config.yaml
d_mlp: 256
norm_place: "peri"
tie_embeddings: true
init: "trunc"
init_std_qkv: 0.0434
batch_tokens: 32768
Each number is 128 + 32 x the weight over its row's rms, rounded and kept within 0 to 255. Layers, rows and columns count from 0. The size above them is the row's rms in percent of the matrix's.

# layer 7 MLP down (transposed), 256x96, rms 0.195, rows 106-129, columns 0-95
size [ 92 107  92  95 101  92 109 102  88 113  93  94 116 100  94  98 106 100 100  89  90 103  94 104]
[[116  82 162  52 136 148 168 133 159 153 111 115  90 165 152  78 190 118 126  48 112 133 149 128 155 127  78 110  96 125 131 178 132 117 105 154 117  90 123 130 159 147 159 143 213 158  95 112 146 149 148  99 121 118 116 106 161 141 142 142 139 118  97 113  96 155  82  57 101  99 143  96 155 109 171 118 184 126 117 156 102 149 153 187 103  89 174 189  93  73 155 147 150 107  83 131]
 [159 157  68 136 122 156 120 139 124 132  89  58  72 120 142 157  98  68  79 128 197 130 155  85 128  97 162 152 146 161 125  84  95  84 128 114 168 132  97  79 180 148  69  54  99 132 168 118  59 128 103  93 112 136 144 166 139 135  83 164 110 125 137 150 185  75 116 134 115 164 140 117 106 118  89  89 152  79 124  88 113 126 165 160 113 101  84 136 150  95 121 117 140 164 131 138]
 [140 111 126 176 134 106 129  61 156 136 153 128 139  88 132 154 158 145 119  90  98  75 126 179  69 157 148 132 107 132 132 112  92  96 136 172 154 154 154 155  89 151 136 137 119 179 124 110 161 158 137  40 140 138 152 162 153 204  91 139 124 140 101 188 140 173  42  98 169 142 149 154 124  78 119 110 175  88 134 169 116 121 183 164 138 125 158 109 132 104 107 107 183  92 147  87]
 [154  92 161 167 148 148  94  85 136 120  63  96 144 127  97  73 150 163 169  76 135  94 208 142 129  66 123 189 119  95 145 206  90 126  86 123 165 126 118 147 137 120 144 135 136 162 114 129  78 181 156 140 110 175 153 131 104 105 125 137 125 142 102 102 119 115 120 102  93 128 122 145 190 173 159 106 101 145  85 142  96 141 111  89 118 131 212 156 116 179 112  77 142 100 130 166]
 [118  83  94 167  82 136 122 139 111 104 135 116  72 124 215 196 117 159 117 116 124 185 100 147 146  92 128 137 114 107 134  89 104 124 147 163 188 160  91 123 124  95 126 138 126 131  97  18 178 130 112 125  91 163 142  86  75 107 137 112  92 145 104  76  89  95  94 114  86 151 122  90  97 115 162 150 148 173  78 151 155 111  95 149 104 170 115 116 140 113 117  91 119 104 182 141]
 [115 145  49 167 126 151  71 128 112 124  88 117  82 101 153 117 162 121  86 106 154 128 142  97  79 133 134 148 156 150 148 180 130  82 131 186 147 143 123  37 100 134 166 121 119 159 100  94 140 170 135  79  87 138  93 165 160 132 118 175  84  96 127 134 135 138 104  83 128  94 166  77 135 130 150 140 123 140 111 189 186  88 151 141  70 151 154 164  89 144 112  45 114 122 133 137]
 [148 149  56 127 101 120 134 151 164 137 150 176 136 117 157 132 103 142 134  72 118 152 133 123 194 201 122 159  93 140 145 158 125 146 139 115 165  62  99 141  99 177 115 162 152 112 110 104 123 153 103 176 172 136 218 124 152 127 126 130 118  59 143 136  70 122 115 169 147 155 110  90  79 137 131 175 142 132 176  88 109 141 110  87  90 110 138 125 148 122 225 140 155  99  96 102]
 [154 129 104 126 161 110 122 129 106 117  57 153 188 100 170 105 149 120 153 153 116 167  86 146 148 146 113 114 141 145 132 124 158 140 168  92 102 144 156 125  77 147 146 121 199 142 146  89  76 116 109 108  41 109  87 148  80 163 120 136 171 104  84 141 169 151  81 135 123 180 147  70 103 150 135 161  70 121  76 109 142 183 126 103  80 160 125 125 176 140 156 192  91 157 102 104]
 [126  76 138  92 114 101  72 185 163 136 159 115 127 134 136  23  92 170 131 178  94 135 164 165 121 155 121 167 115 120 123  89 162 127 140 144  99 116 120 141 145 130  90  84 153 144 163 167  43 140 122 126 164 121 125 153 102  43 140 134 114 116 111 109 145 136 114  89 115 109  94 129 134 202 154 129  71 137 121 162 195 131  60 157 142 143 114 115 161 134 144  74 139 151 124  96]
 [165 136 173 138 151 143  92 104 106 119 144 152 152  96  97  56 137  93 139  92 158  46 109 113 131 164 142 157 176 111  98 123 170 103 153 156 109  75 108 125  76  93 111 134 149 110 111  70 153 107 100 167  79 130 129 164 125 113 134 151 137 222 104 172 135 166 154 116  92  89 120 132 148  66 115 141 138 123 149  73  88 171 151 152 169 159  90 126  85 143 106 151 134 154 183 173]
 [106 120 133 109 126 121 151  96 131 138 170 127 145 163 101 112 112 137 138 123 102  80 128 145 169 111 180 128 117 154  87 139  92 178  82  70 199 123 164 140 146 184 148 117 143 109 125 101 124 110 133 143 123 149 123  75 104 176 138 163  99  98 169  82 139 156  92 122 108 135 124 139 102 151 138  98 140 219 163 115 106 114  57 137 147 214 129 167 135 128  67  60  98  66 157 172]
 [ 90 124 184  71 187  91 120 129 148 112 193 121 126 102 130 107 103 120 127 118 117 147 213 133  93 177 141 154 122 116 135 123 120 130 126 192  71 128 122 138  52 171  95 113 116  76 166 153 113 108 107 119 112 159 141 164 166 105 152 129 118 148 139 126 118 165 167 147 161  22 107 100 180 131 149  79 115  80 131 136 142 134 105 163 101 106 137 139 113  39 108 100 141 148 124 126]
 [149 118 161 120 147 181 147 140 121  87 118 137 138  70 132 114 172  95 112 126 100  79 153 158  70 141 118 154 168 150 185 138 132 144 139 157 104 106 146 144 148 125 145 141 192 150 152 172 141  85 107 155 131 183 177 103 125  95 173 180 195 182 133 176  74 130 171 159 154 175 149 153 113 199  79 146 110 104 162 112  98 137 140 101  90 163 147 108  78 144 145 125  83 183 149 130]
 [106 124 148 107 181 174 122 132 100 141  81 104 174 138 105 109 145 115 188 131 125  59  66 173  72 160 121 110 145 130 118 158 149  84 115 118 126 189  67 155 139 160 128 142 123 144 152 142 180 121 136 166 172 109 177 114 140 158 121 100  85 138  91 115 105 106 146 166 127 139 133 113 134 134  60 144  76 140 141 103  76 183 148  76 151 172 115  93 201 185 102 148 156 164 111 108]
 [147 158 132 124 171 127 118 142 138 101 128 118 164 157 121 116 144 106 122 135 172 159 161 138  91  96  50 148 145 126 110 122 131 138 174 166 157  95 117 139  84 165 110  98 115 121 197 143 101  93 124 203 127 134 103 149  86  78  94  92  93 111 132 116 133 114 144 180 127  79 126 111 140  93 155 100 183 110 135  59 114 188 135  72 153  83  69 123 210  87  82 144 144 175 149 153]
 [151  56 135  88 161 200 152 154 161  96 139 117  91 115 158 159 129 121 149 122 104 139 131 127 168 147 117 155  51 100 215 117 158 117 122 148 152 119  89 125 154 143  89 114 169 141 181 133 126 127 124 162  71 108 182 134 139  99 150  47 155 213 151 110 152 110 155 133 133 164 136 109 158 180 159 105 141 155  91 138 127 111  65 129 127 111 132 128  88 176  93 161 163 124 112 107]
 [ 59 171 118 152 135  91 120 143 142 131 122 116 154 224 125 145 132 155 170 129 121 122  75 121 161  89 126  77  70 152  97 138 112 106  94 152 188  40 141 127  75 156 120 151  97 163 141 101 141 151 122 129 100 129 101  87 126 141 128 130 129 112 139 132 165  88 116  89 132 124  97 112  29 142 160 125 207  97 161 119  86 117  74 128 130 146 121 138 134 168 164 148 100 111  94 163]
 [ 81 110 159 115 159  90 110 166 116 141  89  96 122 189  75 132  93 127 125 159 135  99 134 165 156  90  98 105 135 108  37 159 109 102 121 145  91 133  77 141 131 199 127 165 136 127 163  87 104 138 117 156 126 149 145 117 168 161 133 168 115 136 175  81 156  96 134 134 186 109 156 158 138  81 160  82 127 143  88 141 128 115 106  73 177 124 186 136 172 206 108 116 129  67 118 149]
 [153 168 121  99 109 153 116 119 135 125 151  86 124 126 127  97 156 165 169 138 109 128 115 123 129 106  97  78 107 108 104 114 210 145  94  72  96 137 176  87  84 131 116 101 126 164 156  81 136 143  86 150 100 117 103 126 134 140 153 152 192 178 112 177 120 162 120 135  85 190  94 114 138 159  77  86 128 167 196 103 124 196 144 164 180 162 127 148 142 188 138 116 175 139  78  78]
 [149 138 195 125  67 115 121 115  82 149 151  97  91 127 122 115 136  57 119 150 114 138  59 130 140 125  79 147 141 178 122 110 165 169 170 142 120 154 209  84  76  87 145  50 114 170 108 156 166 123 152 120  92 132 191 134 148 134  68 141 116  87 171 117 128 132 165 130  89  70 153 111 132 139  97  78 167 113 140 130 124 103 120 112  98 160 119 127  95 133  64 153 103 126 101 148]
 [102  91 126 118 165 140 130 197 102  75 151 106 112 162 140 135 121 116 115 145 138  41 140 119 129 107 136  98 132 101 143 112 110 126 116 153 126 109 150 103 192 124 167 118 158  88 138 215 199 126 116 160 156  94 158 107 143 158 105 121 123 119 156  81  72  96 155 102 123 119 201 133 161  87 141  83 127 158  39 173 144 146 144 117 101  86 127 170 133 131 102 127  79 196 133 130]
 [152  74 156  83  81 100  80 123 110 116 133 190  99 118 123 155 122 130  91  85  82 128 186 110 145 154 141 156 204 134 160 105 123 189 138  98  77 125 154 167 143 162  94  88 123 106 186 186 111  97 156 126 165 174 115 167 148  78 115  92  78 110 142 152 114 126 150  92  50 138 163 137  74 125  94 147  85 125  77 145 147 101 146 167 115 149 132 119 120 170 104 100 149 136 130 122]
 [108  83 201 119 126 108  94 110 121 175 160 109 120 140 107 120  69 132 143 128  91  98 167 118 115  86 164 129 158  78 125 106 121  92 185 111 147 167 140 138 104 180 126 116 174 159 159 141 139 139 145 164 168 111 118  77 133 100 128 119  87 160 161 147  48 169  95  98  74 143  93 135 173 178 144 158  84 159  86 185 161  70 155 143  96 186 117 121 120 142 164  84 102 103 138 145]
 [ 72 135 187 137 155 148 137 176 110 158 148  95  96 171 128 155 129 125  80 134 112 141 172 167  97  96 125 133 182 112 163  89 155 109  56 197 106 122 154 129 148 100 102 147 149 109 138 141 104  91 187  86 124  53 160 120 123 160 150 162 149 104 155 109 126 135 136 169 200 170 116 129  99 141 145  79 109 107  74 117 159  51 159  96 101 133 131 104 179 177 106 137 146 127 102 129]]
# layer 7 MLP gate, 256x96, rms 0.168, rows 107-130, columns 0-95
size [107 103  96 101  92  93 105  98  99 109  97 104 101  99  93  96 103 103  89 103 100 106 106  99]
[[143 130 135 116 116  43 142 137 146 159 143 149 132 128 137 127 132 165 130 218  73 153  78 162 132 196  93 159  71  98 159 125 154 169  87 128  71 153 151 154 106 149 152 132 174  62  94  79 202 154 155 148  97 152 146 120  93  95 142 139 117 129  78  93 154 131 121 148 161 101 109 132 140 148 136 175 114 153 131  60 142 158 122  67 150 153 144 128 162 176 103 132 115 120 150 148]
 [150 148  71 135  91 118 153 135 102 103  95  91 159 163  93 130 116 131 151 169 139 109 131 104 209 111  89 128 193 129  92 107 106 180  72  82 114 152  85 128 185 191 127 122 119  90 131 119 174 124 113 122  85 144 191 116 123 120 102 151 117 150 156 129 125  65 157 152 118 122 149 156 135 101  96 165 120 153  73  65  44 151  94 148  99 156 134  72 118 179  89 119 134 134 132 145]
 [ 80 100  91 178 125 111  94 158 146 109 165 108 181 110 129  80 136 112  99  87 160 111  87 153 146  54 151 176 133 126 104 119 107 111  91 159 183 160 129  82  96 172 175  73 131 127  73 167  79 201 151 151 153 110 129 208 110 115 111 129  89  80 103 120 131 158 151 107  86 105  88 140 184 128 109 123 132 177 162  86 126 121 146 114 116 141 120 169  93 156 122 131 162 159 132 150]
 [174 177  87  68 181 100 123  82 146 144 166 160 135 192 106 143 113 139 108 110 115  66 121 149  90 140 125  85 144 120  87 145 126 190 105 108 132 173 163 126  87 173 128  90  84 119 163 116 158 142 182 136 157 116 142 168 178 128 126 147 108 178  92 135 138 121  94 139 174  94 190 140 155 153 136 175 135 126 169 122 134 142 136 118 157 127 203 206 118 178 116 131 122 168 128 170]
 [101  78 124 137 174 142  88 118 113 144 162 153  89 103 109 107 149 162 105 121 196 134 111 180 118  84 107 140 125 150 119 163  93  61  69 135 123 169 122  92 114 128 197 138 107 113 162 186 144 106 115 104 131 139 155 179 166  82 162 162  96 104  95 160 131  68 128  32 132 124 147 106 105 144 148 101 135 122  62 177 175  80 191 128 105 133 165 141 124 127 141 112 138 129 100 120]
 [108 122 192 116 155  96  85  85 106 153 160 155 113 129 183  89 158 150 168 116 146 128 180 106 154 163  92  88 171 126 156 174  92 113 132 118 148 113 119 112 159 103 112  52 153  90 153 140 109 117 155 126 149 123 184 112 125 154 139  76  93  72 190  77  94 164 144 142 131 125 101 110 151 138 120 129  94 148 114  93 190 169 159 121 158 141 100  60 135  87 119  93 111  57 120 180]
 [120 129 202 130 131 140 166 150 106 120 135 165 146 140 122  96 142 107 105 194 120 174 142 137 137 178  85 160 154 141 137  95  73 166  75  89 134 151 155  62  96 101 129  73 157  50 142  98 159 105 172 110 173 182 137 166  90 120 146 156 175 156 161 129 152 155 116 141 149 145 182  52 134 138 214 125 109 169 115 145 140 104 164 135 115 157 142 122 138 115  99 128 114 145 169 122]
 [113 152  97 158 155 150 118 158 163 127 160  44 104 110 143 134 142  75 134 132 174 107  64 122 112 101 114 150  77  80  92 120 190 137  83 163 159 125 121 121 135 184 119 113 138 114 150 173 160 152 145 193 112 115 145 119 136 164 162 135  65 131 127  92 137 127  65 122 125 155 136 119 164 133  97 159 198 105 171 108 141  91 128 105 141 170 167 186 136 155  99 150 134 121 210 177]
 [132 138 108  97  86  72 149 133 112 160 118 122  84 158 152 147 120 139  88 148 124 108 165 103 103 165 123 119 161  93  99 188 128 110 146 186 146 152 129 144  77  74 147 132 134 135 122 120 122 123 169 117 159 182 153 161 158  98 205  93 166 113 130  82  90 111 161 146 126  87 177 123 118 121 109 115 107 168  87 140 190 105 128 187 162 156  79  97 126  61 151  24 139 113 150 125]
 [133 135 143 145 166 117 174 127 123 160  72 169 117 142 151 198 202 121 127 153 139 138 170  50  77  89  94 102 144 144 193 163 148 137 167 129 137 143 106 101 115 105 189 135 119 142 157 127  96 125 116  73 161  85 164  71 148 175 135 179 131 121  94 132 142 121 164 105 150 138  87 114 122 101 157 114  84  76  51 129 150 132 162  78 131  85 153 158 116  81 129 108  93 144 108 140]
 [125 118 136 157  90 163 192 113  90 121 134 168 101  81 141 156 157 152 160 165 145 107 120 103 160  21 111  79 105  80 118 180 122 131 130 117 157  87 121 159 128 163 171 191 146  90  96  54 136 178 129 121 196  95 127 167 109 128 150  83 133 155 104 139 128  98 115 131 132 141 134 203 149 149  98 137 125 104 130 152 150  89 157 158 113 100 100 122 183 182 119  86 128  98 122 125]
 [119 120 104 148 162 127 151 158 134 137 144  72 119 146  76  46  98  37 126 120 120 151 136 102 130 208  81  61 163  91 149 109 165 192 136 100 174 161  99 130 140 130  79 106  61  87 134 104 131 110 123 139 116 106 153 127 138  78 124  75  91 131 124 146 102 136 117 151 126 156 121 160 145 121 119  97 112 162  54  91 106 107  68 150 118 123  98 174 136 120 104 144 174 154 141 142]
 [163 133 101  74 101 150 134 146  78 144 123  80  66 157 167  85 148 162 152 125 138 104  69 135  89 108 106 105 138 138  85 118  88  81 112 142 173 134 138 140 195 171 145 158 170  89 173  73 151 124 133  76 164  96 164 159 134 179 113 110 189 128 104 160 157 125 190 202 166  78  98 132 123 101 131  97 131 107  87  99 137 116 142 126 116  99 135 107 120 143 134 183 117 121 185 132]
 [106 134 181  80 183 152 160 146  82 137 168  92 184 150  57  92 146 102 147 102 138 180 176 160 136  85 154 116 100 178 113 137  92 162 178 171 168 107 107 145  96 135 134 131 134 105 109 139 135 123 117 219 104 145  96 118 113 126 133  94  94 113 102 142 132 155 106 110 114 134 147 111 116  95 158 126 141 135 125  60 129 117 110  75 119  85 107 131 160  96  39 110 126 194 156 169]
 [222 114 138 130 155 104 111 144  63 141 116 113 135 119 137 111  61 156 103 111 179 147  85 135 107 167 161 173 135  73 109 108 118 163 103  79 119 133 153 127 137 112 167 198 121 116 135  74 156 141 142 142 168  68 128  98 124  98 134 170 131  59 150 124  64 157  85 144  76 126 147  96 114 151 140 156  96 146 104 106 160 140 151 116 136 188 141 172 123  91 110 104  63 135 160 162]
 [110 112 133 155 143 195 190 155 113 157 111 148 134 137 178 192 144  93 129 166 182 137 137 109  71 173 134 159 145 114 140 154 177 167 189  96  86 168 148 135 127  85 159 109 150  66 170 151 157 108 183 129 157 136 148 118 136 133 115 125 118 114 137 140  96 111 136 152 120 100 151  81 189  68 111 106  82 147 170 107 162 132 164 139  73  57 131 176 117  96  76 103 145 127 121 108]
 [168  64 143 103 127  97 130 106 109 141  69 125 164 164  49  90 170 177  93 137 123 188 143  90 109 110 127  98  85  97  96 141  91 116 137 133  75 171 171 137 120 137 116 161 126 158 143 112 102 163 140 133 101 138 150 120 121  77 172 125 152 144  85  81 133 146 175 125 137 139  94  94  92 134  95 114 146 195 140 103 155 160  51 115 156 134 133  97 211 184 147  94 107 104 143 113]
 [108  66 123 152  93 150 123 143 126  73  96 154 143  92 167 118 126  89 161  35 145 124 177 142 128 185 102 151 132 105 121 138 195 128 143 179 138 133  84 136 190 160 139 179 155 141 142 165 107 124 110  68 152  96  57 126 170 108 148 115 140  80  81 156 108 189 159 131 147 157 136 139  81 137 119 105 127 112 146  90 108 136 107 142  91 115 145 119 144  77 150 131 144  88 131 203]
 [151 135 105 153 120 132 142 170 140 128 116 127 116  80 130 143 168 114 180 146 143 134  90 144 141 118 155 186  75 201 125 169 132 159 138 171 141 133 106  89 113 203 134  88 159  95 111 124 182 160 174 142 177 141 138 118 143 101 177 114 157 108 147 110 136 116  67 137  95  73 150  94 142 125 141  80 143 223 160  82 150  98  45 106 120 134  93 152 149 165 132 128 183 111 152 137]
 [149 147 111 113  83  49 158  83 190 124 114  94  38  82 137 143 144 130 110 109 139 121 164 133 120 101 182 147 112 107 121 129 122  89 187 141 101 107 108  69 104 131  78 128 168 164 137  69  93 172 133 116 129 171  87 133 154 183 100 181 104 115  96  85  93 112 172 105 133 170  85 106 127 117  65  87 127 109 131  83 168  76 150 142 154 163 140 109 109 103 125 147 117 136 134 127]
 [161 101 132 112 105 112 169 122 116 123  80 114 118 140 130 142  78 184 152 112 136  94 152 110 148 142 136 183 104 151 123  74 104 123 147 191  84  78 121 113 134 107 108 180 148 141 167 118 128 114 141 126 135 192 119  88  84 138 172 114  98 172 118 115 110 115 175 127 130 145 141 111 197 149  67 150  85  86 115 122 175 234 182  90  88 168 108 113 113 121 120 115  98  53 141 127]
 [142  99 206 136 182 108 103 115 121 135 151 157 138 159 125 130  92 100  77 104 181 120 131  84 129 125 105 151  87 142 152 143 110 112 151 202 172 139 101 190  96 140  93 109 166 115 139 198  92 187 116  78  87 115  86 163 144 102 131 205 145 130 145 113 109 130 130 121  99 123 146 141 172 126 145 127 139 124  98 150 179 139 110 139 203 109  92  81 119  85 127 149 207 128  90 116]
 [130 146  48 142 117 120 161 101 148  94 172 199 202 161 144 112 120 117 173 102 127  83  88 117 139 198 140 104 135 144  92 155 128 108 213  95 195 130 134  89  98 135 168 151  83 104 106 127 121 140 138  97 126 176 119 150 119  98 102  91 101 114  77 131 136 102 112 122 154 126 143 159 156 149 123 177 130 112 161 125 129 166 117 159 109  83 109 152  78 142 150 119  59  77 183 142]
 [119 122 133 215 116 147 150  91 168 129 146 105 116 105 143  94 111 149 174  93 136 145 110 134  98 214 187 120 124  89 110 108 112 151 174  67 100 138 136 144 150 157 150  90 206 145 188  66 182 141 136 150 157 115 101 148  74 124 140 102 121 157 168 123  63  91 120 156 145 127 110 149  96 184 135 126 101 171 147 119 102  87 117 126 146 121 144 141 139 161 142 206 126 110 173 131]]
# layer 7 MLP up, 256x96, rms 0.18, rows 107-130, columns 0-95
size [103  91  98 103  95 101 105  84 123 101  86 114  92  94  91 110 104  97  90  96 108  99 102 100]
[[153 159 112 152 106 126 127  90 175 148 148 199  87 128 129 158 111 139 129 199  88 118 108 126  93 165  66 147 157 142 114 172 192 150 122 130 135 152 124 185  43 141 113 183  95 158 105 110 136 164 160  69 146 130 150 100 120 147 121 160 168 152 101 141  77 164  86 151 154 126 114 110 116 107 154 173  95 143  98 104 126 100 151 165 108 143  78  89 101 121 107 164 132  82 132 209]
 [117 105  95 156 132 144 126 112 142 137 119 190  92 123 160 123  76  63 140 108 127 206  87  86 196  96 187 131  97 152 140 167 125 116 128  98 174  98 101 132 154 157  88 140 113  65 120 134  64  84 145 115 128 115 134 117 133 127 138  95 134  53 189 139 140 127 142  77 109 153  56 132 142 166 151 127 125 149 142 168 148 174 129 146 123 113 131 157 134 132 138 203 136 126  61  89]
 [ 99 221 112 139 129 111 154 137 121 158 150 150 138 145 115 162 189 140  80 165 155 126 112 147 168 103 160 119  76 159  71  66 123  92  99 148 105 161 142 134 117 133  99 130 100  70 112 129 122 124 117 114 113 101 113  68 167 137 131 138 145 157 174 211 173  70 117 149 149 118  70 124  84 113 132 163 121  92 111 172 174 179 172 168 149  81 155 104 157 114 166 160 145 119 114 157]
 [105 137 161 165 111 119 134 192 104 116  51 134 129 148  80 140  93  83 137 149  89 121 139 119  83 115 118 181 113 208 103 135 101 128 166 173 105 143  98 175 145  89 148 188 139 164  91 124 116 120  96 138 108 153 122 111 145  96 168 100 157 118 117  77 160 132  79 155 153 155 159 103 115 109  59  60 141  96  89  95 160 152 101 100  85 124 158  88 127  73 151 139 187 152 123 108]
 [128 134 119 143  92 173 127 185  86 168 114 119 144 142 117 150 166 148 168 133 156 110 134 109 135 114  91 147 175 120 160 180 126 134 132  95 112 103 116 202  76 159 145 135 171 137 152 113  99 180 165 134 167 110 154 104 175 111  51 177  97 148 150 116 131 199 160 133 103 119 117 172 131 160  62 135 126  77 132 129  73 118 123 185  99  66  83 154 144 136  97 144 195 101 115 108]
 [167 121 203 151 150 150 129  92 141  87 151 157 190 141 100 154 126 116  83 160  72 123 133 143 102 101  76 100 159 103 126 126  86 179 154 121 154 128 154 115  99 129 144 119 104 126 119 133 103 204 101 146 144 132 176 144 140 143 127 119  67 184 115 120  90 146 151 173 115 100 183  78  87 216 161  88 113 117 107 132 128  88 149 153 124 171  87 120 167 176 134 136  49 111 123 127]
 [125 154  90  70 117 125 161 131  75 171 140 160 115 138 102 174 167 130 104  99 147 139 195 142 143 117  90 151 178 104 123 168 134 124 169 131  77 103 153 113 113  81 101 193  87 126  67  82 153 105 197 102 166 101 157 179  99 115 143 148 166 147 139 137 104 163 174 128 131 109 113 123  99 138  90 132 169 108  98 111  85  86 163 205  85 109 174 126 143 128 112 134 115  97  92  78]
 [186 164 140 102  85 158 132 102  75 163 127 176 156  91 145 170 157 179 102  87 164 103 134 122 171  94 137  97 149  69 125 129  78 142 176  92 140 126 155 113 149 132 166 122  80 171  62  76 178 122 160 100  88 115 130 127 141 159 138 187 119  89 144 141 136 159 194 148 172 141 179 112 121 104 113 167 151 129 104 171 137 102 178 131 163 133 157 147 159 148 149 140 105  90 124 190]
 [163 120  86 147 126 107 136  98 142 155 123 157 100 134 127  58 148 142 102 123 137  79 141 112 140 152 138 159 188 128 130 193 154 160 171 153 146 117  82 154 103 141  94 156 189  99 131 139 109 163 126 142 186 173  65 123 145 134 150 123  34 180 137  92 130 111 101 102 127 168 107 129 170 130 114 201  85 119 109 128 133 139 114  63 127 133  56  84 122 169 143 134 182 140 174 122]
 [118 160  99 108 159 159 174 150 112 156  96 134 102 127 108 103 125 148  81 103 138  98 103  92 167 132 127 206 110 139 158 161 171 112 190 198 128 101  71 129  99 194 119 195  72 101 100  80 135 123  93 120 128 131 160 172 120 112 124 161 171 134 103 122 127 112 148 171 149  63 128 137 168  56 178 171 129 144 124 152 140 136 105 148 121  80 162 118 159 127 199 148 119 160 127 130]
 [188 157  70  65  60 184 104 102 118 113 104  99 108 138 143 104 181 121 128 169 156  81 105 156  98 124 142 122 179 166 127 112  64 117 137  83 107 179 141 101 191 104 134 109 100 125  95  73 148 115 173 158 123 102 127 150 149 170 119 111 156 142  91  51 163 131 121  97  95 152 106  92  99 128 105 130 181 190 133 130 156 106 105 151 137 185 110 126 144 125 163 139 140 117 183 140]
 [115  58 107 167 144 110 125  83 149 158 113 117  88 155 153 153 101 157 128 130 174 179 146  68 143 115  89 129 113  85 155 180 138 104 153 183 137  60  73 171 107 165 139  59  93 119 132 138 155 161 163  45 144 142  75 100 136 116 128 122  96 139 163 133 109 154  82 115 164 137 107 104 145 150 199 125 104 140 123  51 149 122 110 139 104 109  92 104  91 127 161 123 139 136  83 124]
 [112 119 187 137 127  85 111 105  99 169 162 142  88 120 178 115 117 132 186 167 115 129 164 121 132 166  85 161 102 143 182 155 113 145 152 139  79  85 229  88  98 174 125 185 166 141 185 142 118 117  97 145 140 159 138  91 127  83  89  90 156 115 121 118 179 145 122 167 118 131 113  96 111  77 149 128 133 108 133 159 160 129 121 118  76 113 180 119 140 113 138 183 173  81 183 159]
 [130 170 118 103 124  81 145 101 118 150  99 133 112 169 188 136 107 154 108 133 142  61 112 169 183 153 158 110 125 109  89 108 142  59 172  91 107 146 158 122 102  62 125 132 134 126 130 171 132  91  87  71 152 141 141 150 119 136 134 127 155  99 128 162  53  86 129  67 142 112 200 133 106 121 153 160 136 154 120 167 144 101  68 176 155 149 147 172 122 103 109  60  93 173  87 147]
 [173 156  77 128  97 114  95 117 125  78 123 158  93 115 125 157 125 147 155 116 120 132 153 208  99 147 105 111  73 101  83 164 124  91 111  96 147 189 124 168 163 117 109 130  96 123 109 125 119 108 149 142 101  58 113  71 126  91 108 124 137  80 167  99 185 159 106  79 125 124 145 116 170 140 197 155  97 138 116 174  97 106 108 115 175 179 104 123 121 158 151  58  97  60 159 139]
 [105 149  60 112 106 110 158 115 158 148 141  77 126 107 113 147 138 119  87 102 127 127 113  95 103 143 158 173  97 156  88 191 136  71 174 178 121 172 151 133  85  90 151 140 129 141 121 119 123 133  94 100 131 141 188 127 115 197 128  98 142 101 115 161 158 126 141 122 104 160  95 103 141  77 148 128 144 174 108 124 202 118 190 133 180  81 145 179 204 160 121  81 108 167 148  72]
 [111 138  90 131 186 109  53  70 112 117 147 156 133 112 181 154 110  72 123 186 101 135 101 146 167 181 151 133 165 161 171 130 138  89 121 100 170  88 171 144 135  78 155 181 147 108 126  97 155 130 140  56 143 177 109  92 135 133  81 124  66 171 150 117 111  98 140 111 128 108 159  63 140  97 107 118 138 171  89 120 174 124 137 153  64 121  81 142 104 124 135 167 122 161 142 155]
 [ 99  89 105 158 159 104  79  69 162  80 145 199 115 128 117  90 115 144 122 145 144 146  87 167 102 126 122 150 100 138 120 164  95  81 124 166 130  99  54 131 159 135 183 104 156 106 114 188 128 123 166  79  91 128 118  59 152 116 105 155 123 136 160  87 116 133 127 153  88  51 160 111 164  80 123 106 113 127 151 112 130  86 137 119 137  77 161 100 179 123  92 152  95 103 201 120]
 [118 126  97 161 180 167 129  99 162 101 100 136 194 133 146 107 124 163 144 109 170  89 107 121 109 158 168 202 168  94  97 122  87  64  96 183 109 142  88 166 212 124 113 141 111  98 160  42  94  71 134 141 133 105 137 122 124 118 184 106 126 145  92 126 133  97 111 107 122 156 112 153 107  75 136 189 116 126 141 125 109 182  98 131 107 108 155 133 116 137 160  84 162 157 161  87]
 [184 167  93  89  94  61 116 144 158 196 109 167 161 110  72 133 127 172 138 143 135 205 139  97 106 112 148 167 133 164 154 164 110 182 147 137 116 134 104 145  88  90 139 117  83 153  84  72  85  90 111 140  80 185 128 124 122 160 170 134 153 165 135 161 178  99 135 117  86 129  74 124 114 167 125  89 144 192 144 115 108  88 154 105 150 193 144 125  90 107 135 126 137 111 131 124]
 [ 51  94 149  93 126 188 127 148 179 119 142 113  79 116 126 149 103 118 104 108 150 165 166 119 114 131 133 161 145 176 203 131  72 142 119 150 184  95 165 135  95 172 152 141 132 113 101 151 166 139 132  89 117  87 184 133 143  74 130 177 146  77  78 114 111 128  73 101 140  90  63  86 121 112 110 155 113 137 144  93  55 132 164 197 109 141 129 143 124 163 147  88 107 129 134 118]
 [115 163  89 141  83 118 167 136 167 123  97 153 169 168 132 115 165 126 139  50  92 184 132 119 106 159 100 151  81 164  61  91 137 109 122 121 120 135  86 113 122  68 139  97 118 137 122 168 190 173 115 111  81 113  80 119 178 139  86 133  79  61 142 124  77 113 162 160 123 108 142  58 130  89 137 104 145 153 155 116 172 108 139 138 124  77 133 123  70 115 125 135  99 182  90 112]
 [127 113  79 187 128 114 163 149 185  80 190 165  80 144 151  83  91  96 141 134 101 107 102  99 174 181 160 178 143 153 122 136 123 104 138 177 157 179  75 150 144 163 151 149 106 108 104  81  91 118 125 178 151 167  69 130  78  86 133  69 165 143 105  91 127 119 134 112 142  61 117 167 139 175 108 147 105 135 134 124 123 144 104 134 152 111  85  90 103  74 182 108 136 146 127 135]
 [146 156 181 113 154  86 125 129 166 155 106 109 118 107  47 123  98 164  94 136  95 154 121 146  99 175 124 126 121  87  69 128 113 160 108 121 149 165 160  85  99 153 128 151 102 120  81 147 155 111 146 112 122 173 104  86 121 172 170 155 110 148 131 124 132 159  34 145 114 124 123 140 137 106 154 111 167 106 148 158  95 255 154 132 129 183 108 122 108 113  93 124  80 149 115  98]]